Weights of a small transformer language model.
Size: vocabulary 1237, 12.2M parameters.
Each number is 128 + 32 x the weight over its row's rms, rounded and kept within 0 to 255. Layers, rows and columns count from 0. Numbers have three digits each. The size before them is the row's rms in percent of the matrix's.

# down: layer 7 MLP down (transposed), 1024x256, rms 0.0841, rows 626-725, columns 64-127
# up: layer 7 MLP up, 1024x256, rms 0.093, rows 627-726, columns 64-127
down626 101:132123162165148165131210071140097209177140111151137068140107157175128117130109126147129132163143122081147155126139125084136147137147103169107169128175105100091128104060114178142204123142172117
up627 113:166154080171138091113159177136164185136166134109130155141134109129117130145160122176128135196114140133143090110124120164175129121191147168144137139145097087113210105121093134109139112133153176
down627 110:130084082163122136133099119129130145106102140123063135072108158090127097098048186143192102125140126137127106131063148102086126129108103141073155145116121124134095097105155088142101093076125142
up628 102:123126117099056126159163105122097119135110094071104133127089140145163114098192090150122081091122126146117172144154108128139139123096121105202126127135097131086158144098121128177064186121087097
down628 108:166109173075116132174149109066160124111132125078203162180133123167133129141126089129164154149125113107136115145109127128119125118107152128095129098091156131091124202123098125079124137182090152
up629 103:124151131174138085186147137108129142108145107124166134130125155163096094133155180151120069165130129104126116163100123074112177097115041164110121146186024126147108159152095150117121125116154178
down629 104:132134127181154139144139149100125181130155142139123140155183131159122103179169127141133157081113173147117095145134135059103143114155034111151112147094121091132159093157129169139111135158163152
up630 105:135091134135101125175096138136086148175155059135115145140101169104155111120126124129192105147103148112139198111129064119155104195134132144138150139086138157120088099118156172133104101130146105
down630 112:112125141105128151133166092136114185147088166102166078099090124143166084139059122102105133179196067157129150146177076147142102153212173133145106156135167089164163110095170091132163144131115087
up631 092:122148175142174112099136142147100107098153154150057088142145074124134159165113117121142101137126112115188090056084158162203120102184154150140111150153105137157163120172110106164096145109101149
down631 104:164154137097183087125146097196154193109104093147166116127098172075077160138157114126147067080103133118177079110127177120144089155172150132091109064170153169108164106103142162115144141134173139
up632 094:085155121108114091126138153095153110216157124082124119146120192149147145096134159185114078074062126158129138071103184169108135134170138159124127135099128149146142187182110145148076099086125116
down632 077:155095115137157133163045118160185123118107188128107168134109128102153150144094096119134100090200096128067135095133123161133066143170141116069130150146156146193160111166125109046147128095134125
up633 095:168164121178127092155160074082108107106094140104171145142079143173090154137143064168130130143112073163096147164118123093142118154141156096151152131140135086140113158143117141154102053147152186
down633 100:151097176094137166104110193071148093153154059070139155110140069127066078173113130138121162099132087095136125150123082109165111149068091121116123108130133117158119117132156125162164142132179138
up634 090:090131108116129171117154096133108097106162155133151128107134127140153100104120157105101068116155068141115086133085147152091120137136132094162107176140161091163107133146131144149099107136122120
down634 084:127205165086169142160113102085187151076128120155177113174133123108182087188181120136122074112101087117113126127163160120098139104145102175118177123127149132084137161090077158130138100145088165
up635 096:124090122145120169140070133155138116149122156140084153123146144172189132122085144104171105145132168124151149156144149136142145108131112120119127154156111172146112008132146157095132148152116159
down635 090:162151172132081058156180149134099135123131128106174113127139124099117097122103142098119075115043129126115105177112142139144127105136174118103093132153097081089181160084112150129159121149164163
up636 092:073078130055120068129190194135068149108146117160129053185129168161140113133163136159094094103053121084131105154140175160159125165166174131075143181080131125138203137144088136119182114098146161
down636 090:107119127154143157064120132070107130156120051146140192065127159142138142126113125097179178190204082156120136140111178156126096153140073145149119155136154142145106077179104155151099167171130106
up637 100:143110126093101133077143145139148119145168089138162155151131122184173112098117121103120117126090096154083051160143130127103117114220140140155124082183090174188137187166123141140099096104096171
down637 104:093141121107101161175148114075153153112151092124054143076180126143118124162138152099206057133175162065144200120175128138159134159166129103158137124136056073143112143094132116115189116185171140
up638 098:086176197143132076154107104170113104098104084144108173138128164111163218109128118131115137099069155119096127101136160145192093166093157090136086142149158117162157102154172113163120135098072104
down638 104:114153148130096113116113069117158176145118154120104139113135102176108091076138056125145060134129098086140158165121147157111101117149138157118100136116163131132113086143106096058086178093124146
up639 095:130147143045131165147130151091123142190135122100104072176132128148132085179096153161154075166143177102183138142136117180150097115104184121114082076147046093121085190137092094138079148113059144
down639 101:157131065133107154140169083180113143125097158145133161133164093120147126157100158084144072135159103105113136182118110133112107132136102156148182084122138141118068165133150134106140084070139076
up640 101:086120081114142134077120078105072102108160159095134083169177172150089141087125067100093124101109131193142107180130168172140086136104190133125074156095163124184153166178060134119115119122160092
down640 107:123123078151142142096121138115166107101068121079114118126078170101114077128095157153160147144146129123051196177122124087136047125146161110141129141146137090157117076175133141160122101144121133
up641 098:114110148091097097122115141127129098139076157077126127142213152109100136159128115153109073112106066153139111130145149172106178165143065105114172144135119105152120152143111056094172078127077175
down641 083:145127107154202115138065086115156165099154124162130183081064115127114132157056137129143130090113130088157130044172150084140096161126087140116053131122040152102127143108116173159088104105121122
up642 084:140109138159151184114115079118114116106123091153143123101093118099171148160172123064141152127077131160102132127074119147133132121162089140132167098136111096042120130099071143094155135113127119
down642 094:144066151105073088102137074151121119185096101143135129140148143139130102150161123180134104128099137130127139110132153140087123151113160159149134055144166131097149116106167186144131102171144150
up643 095:091157149104139172195090135112140140182168112158085145184168121118164175155136084170159124133123158151110150119110121074120069130106142116078166061137100100127160183171152070192159124152091189
down643 094:116097195137132117090126133144107112108102100094162193133177172138092169110150168117162186135133138084155103125124157152173160130147198094186110089142077072161116039093151133099171154068096041
up644 103:128110138177118127144151094118141067158133119115151111125146143164153078130174184136096124094133102082140214177136115126100121118105127216158127129177143121137121096135122097158156128047066143
down644 106:165113137132136120074164116132126120162097145122145125152126119124113123131093136181104117137108119125170121144085141067112075136090141091155090106120144058127180116165179125105130131165162172
up645 105:103154138164136092093099069120151113236088095135114219146092141174154124137154109142122096138086121176075129151071142118157158125126118128118158157140108115136102125122139147133144141062152177
down645 110:116172228118138143113117118117121129092120123169112187122111141163158132132080140156123064102104130164125135117132108080112140119121141196088148136168176127064126122124106119125091143147078143
up646 101:161116049067123101174131119164159155097117179108153105114102103106095123132196092194144115096147158135101115098129093172179163118152130128072129148140133124129130107164096115110202149115135085
down646 089:175083125168125107069115111113111128184093142168175128121133158156141152075148142144123098132108122133118117095168137139134143169137154131096141107089134181068090143133097081093172106118135172
up647 108:122119122152124168132137125157080101139102156163183083141102133098089170115153131142120116151098144126178066158121120111112128092145141147090172137104138097125132177112109087120171148084116165
down647 111:152085087110089128122122130125135136117124112167150097170174156136140112106140133153077109115128126097160088150131092189146089087210135176160119069144115168107178098083169153135145123185115170
up648 098:143112129177107096129128093134168118144110152064136105092171153121134191134161102069147136207123115133129099129182105177151126126169107150131124154115100119114093166183117087137072074106135162
down648 094:083166117142098158141099105104123155141133135167083142101084110112079113147179073072173167150106130140185120125154152111167132082093113164162104167098090141133127116105117136117108142109181099
up649 100:159094188136133100131103100152147166098150151093122170127118162117140085117184084115151140127098143104092136108116188123119136087090124111151116122100108092129093058172130119120119116150097103
down649 098:109186149106134123101121120096132129137127108162114174158094121064065158188105115125145117024099124121141144143125099161136132145152168140184085146080148157119140106162185097127114125159120160
up650 094:171122088167084063131147128112118098157152092171098083098136086117139110103109086116158122150159134164113067113178154152114156090142094077152160159088147120084105161133105095138116156057107133
down650 090:089152177120135119087144088070126188146179177123085096092124112131113134072129144158113088181101155105175067139125138149118109093161175107086108151107172138102143132119146107131098166088089152
up651 093:172141160146120102126081149163109135099084057140129126111171159108075146104105120116188180140106149113158162170101176203140172100157160127158148132100125072177140085098145116101091139070059193
down651 093:066107189094098130062123143137140064133121172143149126135082089165096143030182120137108151181131136091130106158125105090093143092097135093153074143127131188131132119148095144137143130093166131
up652 094:199073098152150133173152150150105079149148089183109116157173144101142087114151134086151136166123139122135111114162141195138162083143089126182088110173132110157087143163178018136155090208071119
down652 071:093228176131119155137128129121152182123077146112072099143140141131177089172143121129113187096161134107106197133116109098088104170111156087133121104151124189108121189099106176076106123196088147
up653 095:104131156098074169110130122204184169166096118127125136145124087176080177096189141128115110117143069149107084163093142092112103169120116135072090103099133107174080160140192091183169096129128135
down653 094:138128115155153213131159156074154088100131092124121133048100124113133124174119085130111165098097149129148163151174080128105098148137076136162137137128145158167167072177086097057173095157120093
up654 102:187134119099143102121088105140091128107137176155137098153116138141071163194092177117231137184132185122117111116119128146144173121084115112159073092147133112116139086148123155154127106123116168
down654 100:162121123112151150158154126151146192159173155115148137146154150069122147089119098206087172113168137114204152149123169102184083104082133094130106144123122124134162131119158079091137108161104155
up655 097:141118127168155119139126121128128112109143105152165138103178123118115137128158099179152129174138141122093137094111133095183105082125158081113153071180136154160102138122083113107100128122182132
down655 102:158148123145137068098132155125060136130107141144078098092181127206099097208120196187114129164137138111080192121107213131156108141058178088126093165131094173144085159138132159135115163106162087
up656 103:182108070169135103064175127200145166118149149107140157094182167118110127143166146144102153118091196084093094101107058111124145130092099153109114102153091139127093179150109161152124129061110111
down656 096:125154131090109082158092138131117140045125114154128119122131094101193173146094166096139099104158226133105161140113078114145131126123170094114122066103139139121093145144115118181132170082118182
up657 101:128142182155113179161099079107056177133158119117171123132116112141111138132076107140140107116138148151144098095090091127058161112053158178206094140105126099116085203123149120107131150032151133
down657 102:133167093138160113140131064136097166140121148177080124127130068163110127149107151080167119133085210166161054124154145133180046204161134107143100171120082182147161088147139160106168121133128091
up658 100:144114133122165160164086117062135142112127083150155133127147103135117087144079141131111168182132097124150087105115228163134044098115137127145127110132074102162138085103116058117125133183140157
down658 099:042131173156101085184158170123126100158074180152111111099144134093128105100153140143119133115177091130131093161135108118085109108154082070152120114090100109226118088129199141119106174201178137
up659 108:147178111164065149145153113135097089065110125119128125113132122138085141165142085104150126173102139172134128132094121171110103122144193126124072187180154176138149118118168158175106143159122150
down659 107:147147154147086163193145134166087194087124148119154118098138109112135165210204132096111134110120171118141105069105179154128064123173195074115130097119107110156138150110095095107089121135122097
up660 098:155141101157138123123167138166080113108125098146162168093165167048166173087167125083195176154150166070103087114139167115145154157154143126080113135120172113086148183169120145105082134120107110
down660 107:109090171122130128162114086093169156145105177160166106109222100187108138170135124070103091168110147170123139120163095104146121117090118176084175118126186104131152064133092134110117148092149133
up661 100:087067098153110119167116156104154161115132111147170083061079119127157134106081089105141140137138164136084071116128156145186104112067103116118137135051151091102088109165137139156150178126135079
down661 092:136177091081128151148087084220100135145163158118158149144128125113106110112103089164138117170127086126166124141144059064120098161152163156146116062164087150097147105216134075109113107123104129
up662 104:131084110120154083209158132138121175119055155173153068122136169127114115120168109133128089152138094099136119148120156134131136151151126118101108141157117169087091109116108114163132125152099126
down662 099:240175140070157161141060068157103107158120083166125122158121141122132097118119083133092135141166141148135123150127184096071154182046115113135145140106155168136137151115127153135155113113130107
up663 098:098104119137111197136125119092041143190138144129199116125040151042140165189124147096167188124082130132093138093173138126147150150088158145164144163128108183133075135174105126122112105146132142
down663 100:119110169128114123057131090116080098178138133132158148128153150174114123165094131115094135138067123134123039131150105136149112095187174101144166158130170118097149149108122191083109070153151122
up664 092:158143120136152120114059116168142163119136167141105146122062141123077098084095155129151139176125064116109161113127152146133194090118085076162125139092100136081103123132140136111130144114094159
down664 103:154166148125123137104059136154147143122174140110049143131117102181177090159129124121178044074224146115155116128160098096113074103164113073122113184161143101119178095177173076171119180081145156
up665 102:155182134127139096150094162202087170111174151141176137187216117127140159116103131152146124128127113135115124163137147114178131113145078126181153111142104102154069102118124112115102127134133122
down665 105:132112139135149107075106116110165159159113140129091134113129165080099154068129089078099144118110128155119146077123159134109071127173174181101171115131095142206110141165180172136138106125106114
up666 098:133093166106118127139162160129124172170155105163111128134161114075117121060130129119088173098157151184112132122102104159141074069099103216142097070145132106144103121162136046141223115102101160
down666 094:123153167175170156112128074087114083171129120139069159093126073164130150069109107181144102134111158105138118166124128135117061088159143140175150091175113161112141116155145112111115122071144146
up667 096:091153085149111188131114136113159138190170140165072125168156192154133131149144148082145091105137144162112139126126199151136082193119102094131105081107131051155177175157221192108105068215106125
down667 101:087142108119095077115184176149068131107060106087091168165158136171086143143126170143149132076145106121083118125072095103136143138141160104138151143194118094151145118121119116156184125101087043
up668 109:088091070109163134101151153144129123146091125137140126159143112120158132135171160122174185100128120148137164073126082110202082140159113092122169128135148174182084039094121103172124140115160181
down668 091:099139085117139207174135167108177162123104150145152158084167129088147088133091119146139141067145131145145122133130137146110136151119096085138134167095181142126182111142154130145101136066082106
up669 096:124148098156105135102092131144178118112114130113157100133123172142133170113108092109143140164093075111137090177079108160085110170149085092135126090075143192142107138154119104168101134125124170
down669 094:160117174096144206061077124039151205118105137164133112110111157140146137125121138160133160109145160122157124160079172147110070086150128147095080086127133148165145092140133091136100111118085127
up670 097:115157098081112166125153141126135135136190075154157166135110122200103153089120143088119113126090150143098057133146114140132186155083146136130135161149112104156081118164207100141158114145089130
down670 089:056112170050105111139089126168129113087101105111146125098081135149193113165103065177122084018124091163142131137112099169087116121160125092119141111130128089145173076118103108144114129165160198
up671 095:132107142149184082171095085140128125193146122096138114068127172097151155153184121107084109119084106159181152141129099083084172131143148077129179047106146144218077134101136087130103096143185138
down671 090:162141140105113102140124144121118166098132123197092126115102114179107082147140109144116093085148127123031123129104156157132104085132100062131117116138101120200144173188211169144092135064100077
up672 103:155171054129116124152104059090144163177133101110077155116112147133145116110060169119115118171115092092117098139078145122105151167211115085086141169134115167173117082110138112067104096163188148
down672 107:163181121105112112093090056167097111120055055124082169123135135194151125131120139155112148134164151085126098116112131040062137182112105141030115125160146171131103115097164072149111157098117093
up673 104:123099116147129133112103129136128100138169090102162210097064111169138052142164117172170148148082132073067125158097114136103125147080131124146132141126115112104133147149036106117138135166163102
down673 099:122111115132100071114110121187135136089153149117137178104199168131039141189137132179173153099092085107068099080107143167090170160184110069133120115118136116125146060156098103163104184082168116
up674 100:147098080149117073076143143131144146122125186096192163132114177110148149155122115089095178147113166124158163089170063072150180129101156112160194228077080136098151074130112112173143092084129135
down674 103:197173095141121064089158116115140077105161190142087135180149194194106129099111174076127137145100121176155162135108118054128048171117126085072176103141154127121124122125144190106145139129069074
up675 105:145102126070138104089129099145113113130164127188151134106095129128144152092061172080128129138071114132149131178160176197122126142190098058126152113234111052136135138116141154105119127116104111
down675 107:147125156143140143127132113147185134155162109103080124119079135104158102111143122139136143157191152132144148090111140124117160095165121144049064087105167173161099214120107070127102115115130076
up676 101:153113182139129141152126139148146111127121124139132120049207143139141158101181122101149101102135129116134146115143135162144105106135096162103134191079115046063113156146143082133108111104094117
down676 102:166166165086156122121136099101117202179119151136077093076160148145166169181155126140097185126139140170089073097120136101094159171107147133133179143184170168071095141172120126104099101130122133
up677 101:159108146129152164153154168146078103153123060180177161128176184149145151111127147191133127159058122126091132096134159108172085144143157126125095147090124051114134127139065147150055107130102143
down677 108:092134134168159140111103178126146175084095099148117110102059072105155150079149105164154076114096142108084144137113084112145071150146164091161071132123203122067144089106099149113117143113167108
up678 107:178148163115120094127112100090150136140144122114130101138134131118135133161110071085140135195114149101099080129121111172085153128164094130129095123101103132088108040101106104157088089161107162
down678 105:122139134108104141156099149167105087160096158149124097116061122159122101147110192095204177115107133122123133177137098088158125111156166119113156149082115076131223149144121116163119129107087109
up679 100:117131162152127116100121104149163127061122133145112143129142174106174139071115142154145123092091115105119160122156173106104143102106142138106159059076127088146109096109123127120126115161110136
down679 096:111105164156122130140157108123190183120150195122180121103082131094154158086105112109156120092101087116104077149168140131077082068124209075151155124159143149155109196127107124161139129092115091
up680 095:104113060125138123155066128122134117123074171133117142148101187126137140160112085183120102118119158074143129148120133126128131111135127183080173123114155110122148115097133118167095115109085158
down680 091:170151137107108132157107151124205176128093152094099151149133189131164127139114070147112112123139134127086083127101168091159153126132114155128151088177116137063107160139040152080126072145146121
up681 107:099076108135133158153111132149083167120131112121136112113191123135160065074153121167108073053157102196061130105098109116131130104151128081119175118069068155179136154140170139149137117130142098
down681 082:132118156099167161180085133117194125158104131113096167132155138119123091107133134104149212000119109137136117085146118133153087096111088090170120180139103103127163098120128125096112140097159085
up682 108:131153123140060101163143056120160148151125121102147177100137170110098147133145121124139118126156154137085107087118162136161103117064146148135057149153142101093093138130157094120122136093085105
down682 117:141126116125152145152120141112117100110133165112129097140096147130167104139183140076094091135087138115063154049158140123102180096104125090114140081107141138128115129099129097153139112185075178
up683 098:131155200138158171097103154123141142130106034159033090132157167159120147158133101094091126133136135120135148147125090122153126007149144061192163129177116107133118142111119080214098089097067109
down683 101:102139127170169076048167138148147135110126194127116185116087096091121096135142114119140140095117095117123206173141137119107117040194140123104094139112092134135116084104170118151122113143128094
up684 107:141122073155130086105066093131120142145120110139123122186142141144132210175212102135130131180093168131117128130132123150107123126153132100171112089154110085131113127097112130042145099202075112
down684 109:146170080126052016131158173128152123153095114093178142147085149143137154096172104165127132134112153083105130065083104172090116105161102139073105151141141102128132061114131162080160144140105099
up685 102:085122114111160101165141104022098169181180145141103117074121166139150135193141106151134159076155090152094173162144124134171168156178149085172126097056180154113056151125173114107107182074063197
down685 109:130111123156135119092131148081125138155152096141087103165109150088114041176089152127150123141104093061122134126160141171126136173161087202118149052079078188165135091084134125181151158100115129
up686 107:097175149140198108145115155081134164170180161129045154116148158131147140139117067089159125144139114170065173126173144092148110146096105103128094063117112085163089144193120110161092162160055161
down686 108:170169161128137094137131132119102127142173122072135199154143135131116115150157121151127147123171146144081121067196159173160078155152152150152137077108150156143164093085092078143093187147090216
up687 106:100116140098170122096137138092125047098096120135120130153120156133111092091068172119158113121137094132155180107114128102119164111071141089103148137125107077114136199093148140116091141075116162
down687 111:103110158121136065096080150184200132146153140132123109079113109176161150146093084135116130168128090207149101059119062112182142071154132116116106112146120115099153120112156069114111109115113135
up688 103:081130105114099120158079134123097182077166089085099118163086144142146126138140160120078148148128108176114173137086126090112148105113096155124127125090057120141111207156130176126150143092121132
down688 106:134127089155119071108169152088071173148141084135124123140170149143155109104134155148067125164070131053164132127119139136163194150134192174067164097146119186111112133165161116158113099106146161
up689 101:117140188114119119105151076146096150139084111126122089115102141189125194060111122078092102130061085125105129105125140117103151192089141088109120194140179086094190166151218165157139164122111077
down689 099:134122088114125094092141075088163127062086093080221131121193142095213161127105157125109170174192106114148136131124149135100180115175145123148122093123146128133131097088122111084169091126168080
up690 096:112116130117078156170114155129142116188083109125155146147145201103068179156179086120149134195108099113097178111126185134109115169131118107084086142111175106170042131131128118142070119077145088
down690 096:158105091164159103102095139115115070135152119062119174148091106142142140120163059097117135107092086070145135122143113173136112134103094128055101134104142102132134083151169163086133127142121098
up691 096:086109058090112172162159145189097107132094144160118106137076164114159190161149140139069131150157142164114104109104177139135146135137113134141073099115124152100087151132198131130125139132000140
down691 093:208184127135211113120152089156119116074141159051110221159165076106131143156116079116129080100124139114109087134174142147148134162127184117142108171109162078059138123159144144100159160139146206
up692 099:194103129093066166083125097143130114149072082123140128103120131152105137122129196165127063137169142142106119196110164150163183085176108142090064124180102087145127133102081118158104076125121096
down692 092:123178077157154171135111135117136140152127106146148176089176155061118126118114150144145142123173189106140114161125185102119122139176093136150068107093118113117115112118187107156160117157147127
up693 102:149141085142152131107162179148198142113110156110077105136129133124140122123129130081158115156140086073150148154146138093126132150170141121105143108080151090193095156154145061096073091135075161
down693 109:069114068102139132105138105125164109096135150125136142128046180131122153148092148170083154148088087112176141140187130122108155167095166128176143115127068141139137068102124133115078131146162124
up694 104:147116124137153106065152119122095137123101076126112122101114088145208165109121140112087140141120158126157151130160135133126176120088142116144142067144090141138117127162138122123128119144132153
down694 097:091094156131192136100162113099176178136124086144149145112114110132099151179137119130145071134104171073113097113084140098091131162085126109134115104067162140127097112141137135099189113146150101
up695 098:143139091071107071124129101100119172147133129058215109184121145097139110076114097158073098138155215149105133133156122141131221120099133170135176082108114104193128184126151180165072154142125124
down695 095:112156130180158115119067077118127128164086114166086059094131091117124120150186097119160082149091156109133145099109156157098100137112138105103163118147087129161125123162135097188158129125096082
up696 106:166139096056164150157087174173158124169190111091085097077105124061108121085199192132118071164109133065142139144117116126127155116097169173159080125047121133168175175112151111097074119114132134
down696 102:125135084124151131087099083115155111172142115070082102162115135083115120093110091108163129167126088130100136088143099099073117142173121129094106130161118148108174131101117146144132132127123040
up697 098:075109114102205179149164126156138153060084173095149086155129127138114147080198135098130117088119094113095120131122133112159141129135147171173114071121152139167061095139126133129095090115149133
down697 088:077160124151128090115114090154103079181134164142054143156156156114174129155069109172134188154183145051114121075127081137066164137120129110138082121137103077081153096115156137056169187176110125
up698 099:096079181115174112148097177101102091133112123145128169092127195112098065059140120077136127163164154129124143123152134114111131130130120118112054177115080105153128117146056119121092174138114110
down698 085:120130128117088147098084110138131136112119143100104110164090124174166097197091078121113124111103153086065131068065114130152138088087129173197125120133126159108146118088145086088113144079141110
up699 100:140130118086114139179144110145115138150138080176108093184156143166105178121149146163084151188153149167122179177111130152116157124195129153121182144083106140162133100142132098160140141106123067
down699 093:170126160144084105103171126177188167116113135138124083164134147150104152096116150187153143131120123129129067149109163073131161090147132189144084108153162066119126104126134098175103150167128164
up700 098:163100121148114125074125107104123148165132090106156158178076134098079137164142175113039153140092126132129090103101146157195120107118184125157132184067118099126100153121105129130115181110096108
down700 102:090159122089118143160125135145084141166144124094098177113138136108118139135134173088148122135107152155118122160134144184112083166205149192207162129179164104092126072137095102119181112128083130
up701 096:126108167129129102119121098169100144161072080131140143112078125146152126139073097120166108184123088089127148124110223171137131089111138103113171105120098134085047126148154134108050181097112130
down701 093:159170106185191111117106129105077152109161132085090203119128119145105148072145102101053101122167156129124123102148100137087055120044151126128150109102164103071132114165146064107102165119163136
up702 107:149150042088204106180138143059156168103132106140130117069100139113061099119117108147138164129134109103159205108156148145178136131075144107127156179118177083072173101133139166088085133083120082
down702 116:174112099141173080139144141153191155139082095095110160112175075078113122139139114172127119167128165084073193095179149118147110119139140129125075111147189110111160126074086126124139089144147158
up703 092:147032101100141163142118131169143117148176134097110058149049176125096135134135097116126105196159146071114227132111120192171118068140132140111077102155139111113127101103165167153150154147054110
down703 088:097181119163122084144196120115179140091115193130130179114094093101137142161128112064122185083120138213158151109156153121130105163101099133128129150081011141133148088105121130109128110113147113
up704 097:143074105126164064076175151109096150122111099100123089127110096135121090099179085125152109177151124157157116145050108154081105054169138125167146151082104135129164098167134131115142092191141162
down704 099:080177200139083109095150148106133131082139126101119163107142144109168168102118219122123117174132109133121080130168092143146128100142119126157112118125155088163105138158117129145092138091135156
up705 101:085150138181164131204156176159066171144129091129051130126097118146106094101179101059126138133097091147100173110119123122169137157114123143136136132184127114189206103171139068117114189121136199
down705 107:103154137128100156153100112120145104091157146140190150111189125200118125139088151150133054156127128058157071072136100100127146152158117122185108129137147130096155153159118093113152137121099130
up706 101:183048130144138106122149148135151163145053152180125131117189151080104141131170126093155167154124148113086150097116214102132111135092102124115109091136164041154121156114113175051134130139120150
down706 107:056102106141140141162122093129130127115121222166159116128150066146138216162170126125102110168114179170110119132130093141142102135109171157140129133140114102123177101179177087098129133074115117
up707 100:130071177135131139143076110114138089196157128105217091160157115130116094112129145150121150160127093147135162150125164144110128145140108205110149149147146102116132105102157115132155144135094139
down707 106:141138136114150067168070113124138133141168188137169063101080071141114135144116153141138073168133123147192094141090131135139118132155153127133089115179200146120148099067104108188148098129132137
up708 092:163123134126154179136154110108097119089083185153107160121146147089077110112102179089148081097134205132119133028096153111158097153166102130140147130128149068090118161189124070178129106116056104
down708 100:171167133133146107129158109095132053135077192154144174115182154153154185161103107081125068112125148184122109161175176129129075164145098084150129085101074111074171088152097089119123150129187142
up709 099:111064144192148109145168106144128052148095112152159067106120104157112135096115145156078098142064101134152040106116125185165192142137119132103129198135162073120106102080114134083125162072116101
down709 094:109135137161126124113150099150166187088130171103112133089113163101146105180122226118111143173140094083094097144153192130157166092119158139076076153179155126107172137129102117130123119129115132
up710 098:142149088086122101110129167162108131133136154139100117107147145139094075148140142119156134162151088196132101175123146139115158118179164097174085157100135174135110195135160157074147118102110136
down710 100:145190132176183097113070162144095136117111101105123149099165089129141123171136100101138086099133156088092089140154145146197137124127160110154099144173156100085126121140112142153135077143142130
up711 105:103082091144161178075108145147141167094175157133132048179106137099150120115121088130138140108150195123104114136086104123153176154093148136090167097127206159154132106132141138150197128115114086
down711 108:155125113132106139137102088185131127112129183138120088076080173094181102163089111120134103141114130133053138057151155108133089157097101106133104112155163119101077096110151064118103174106090112
up712 100:111122143150130122200155107136098161123163085078181102157142088171091135063110154143143150135144166167170116113107095124150102143185143155133209074147001105146082143116104130088109141175057064
down712 091:067175088141122109129153097138138127127177113147163143067145087106120153138108132118222123116090123125141084080097144124120142187178152153126098095120169178141150091126076122137179132094164115
up713 099:139104192121170171154125167115115172136166130126133121090157148074134102104138170153161099124140120141151153110180129181147134053106155137145093171090183158174150090154146129186097117137115125
down713 098:164156168107086103078074114116174122176140157125114146149092097156123154144096156126140118120154158165109145106125137098125110106176137121129092172163096134055099101097129151140123201138169102
up714 102:126128139104158138115113105154096072158144097128166192143102100161207181123177099133087080149136117169144123147089151098072117142143116052185074106164102152114208111124121085103148177113135097
down714 087:098079130118183129106098151123216153170139154146108117060151108167077079158094122055194126141144148154132153219123127109164114117180101177104184110116160148170114120098168122152078120096140167
up715 100:126100091122096144120083142132132108180087104095054125092130109133102101145162225099150062165164140137127124176147148148082122173093124131109129091153081140100091112150137114140112207210112200
down715 099:155159140103143149122064109089174089148136139157122138123116137134154122186135147134177084120103128086166096128169106137124052096179084159143096125096128124118063181189130114103107130127141126
up716 103:166102088086184138124125116045094126177184156150137144101128153127213152109096081054129126152157110147154171171068175141141122142160125132127108121099143147091080147165108177166122108114142127
down716 116:106110097120111154123181071198115141151188099154139134179162083093156173107110152090198120186126103123142109114117159138130132068109156156166133136156139117115155136111068124126081125109091120
up717 091:089158153099153103145126130129145173150149129142170122161087160070139121161128154079131177141092098166048122117110103149094136123167071148169125087154114124088101181141101118151107077128094181
down717 093:146122143132069118102154100147138096101085131168104153127071100123087108124125137144145127121165166142143130100119129063136125201107113125139168080125050101149142168150144169122174177101167109
up718 093:183116086143131107154078120132152132128120161138125123088106096181110112123135082179125130135132160141120132101094114128138123134159112193088148177089148168115173151172142110093107147188170123
down718 085:146129145127092146161121153080129203110092135073118088099085190166125133092073101120113151120140148140092089107118111172187122130111075163142105066131080142155099050112135140155086118116114109
up719 101:144065087185154060158113061096120148111149115101145154071204127081173105141113141131191116160130090052082145086129120093105124124156097126120155140109106090038171144132123146117084147139098127
down719 101:149167159107084176148136164092133176175126120130078118100079108174149099130126106095151145134144149153150117167108110176146067111154138087096141139161057164102180088086143119130122072084132149
up720 103:146093095091131154140145165095145187148134061143125131120106134134179116157096128153188133128109129116142102151203164135089124126102133131131086080132105179153113168141166082081133085194131146
down720 096:126100203075144110116109131143117144146099115157075130124113150135074127132097151114152108132116114154091172171151165161073086113195158141144197119128086050080167071131142207079173148148101109
up721 104:101097165095157122153130196124121126150095103150112112168091172173144199125145123135112114095125146090146090168122141140122167031113146213134138134191152111166158129104126147103167159187172141
down721 106:134113115111181105116055136139135122127126131143167122181109136045150120139153078080138103173169133163108175081132119106131123092129101102147135125158124193140093100126150090134198139145153165
up722 104:141122076163174109105121158190148140132028140185112130112142097142175073166120082148146050157146102142136128129070154139096159115106136094077138145128100143153145163160167135093144134179125096
down722 106:148102106162173115118081132128094109063100167154153148149127107179141118126115116188143098165117087158094123135144146140113109133142142220172085187128121116124098136102172150127090121171133134
up723 106:109104110159156080097119189118079137100104145108183044073128194099145122095114087219147095078162110100124165118122090094130080114130099129082098163165159146082155103162069088141146147120090119
down723 104:130153149187139210159132097172094178164150086123108131104110144104084107108107108112104121130103106110143114128124142173165163084062148154167211145201154124133202187157133151164128102159138195
up724 102:119161165120195125120062122139179078125087172089095161133127116040082133156088110171082149139071166184118151182105092154149144173126115150136139130141163065169099123139138170076113137139148075
down724 111:132090157115153122097080101106105167157123122146124157115089071138166107122069123193153100152152103107151081116110138130145211147150128157099116098095166087130159129207128079137098093155175191
up725 104:105122095094147123110112145098083119140124094156081103122087058167157077119140103046098202109101116095097127097159140191155073110118069104155141140178094121160145136159128131126170060075129185
down725 101:135127123114108101129163081143170134203152138182089063091178081079117135142163097126154042169137138121145173128163171160127094096113173117108102113120156125150132143074000048140138143143096079
up726 101:117097113126116130147145087104152156154118085073136184119130120101054132138085138113166135213110094091158161143164204127088162085103188117069082148125142094123129104116054115175077143166156173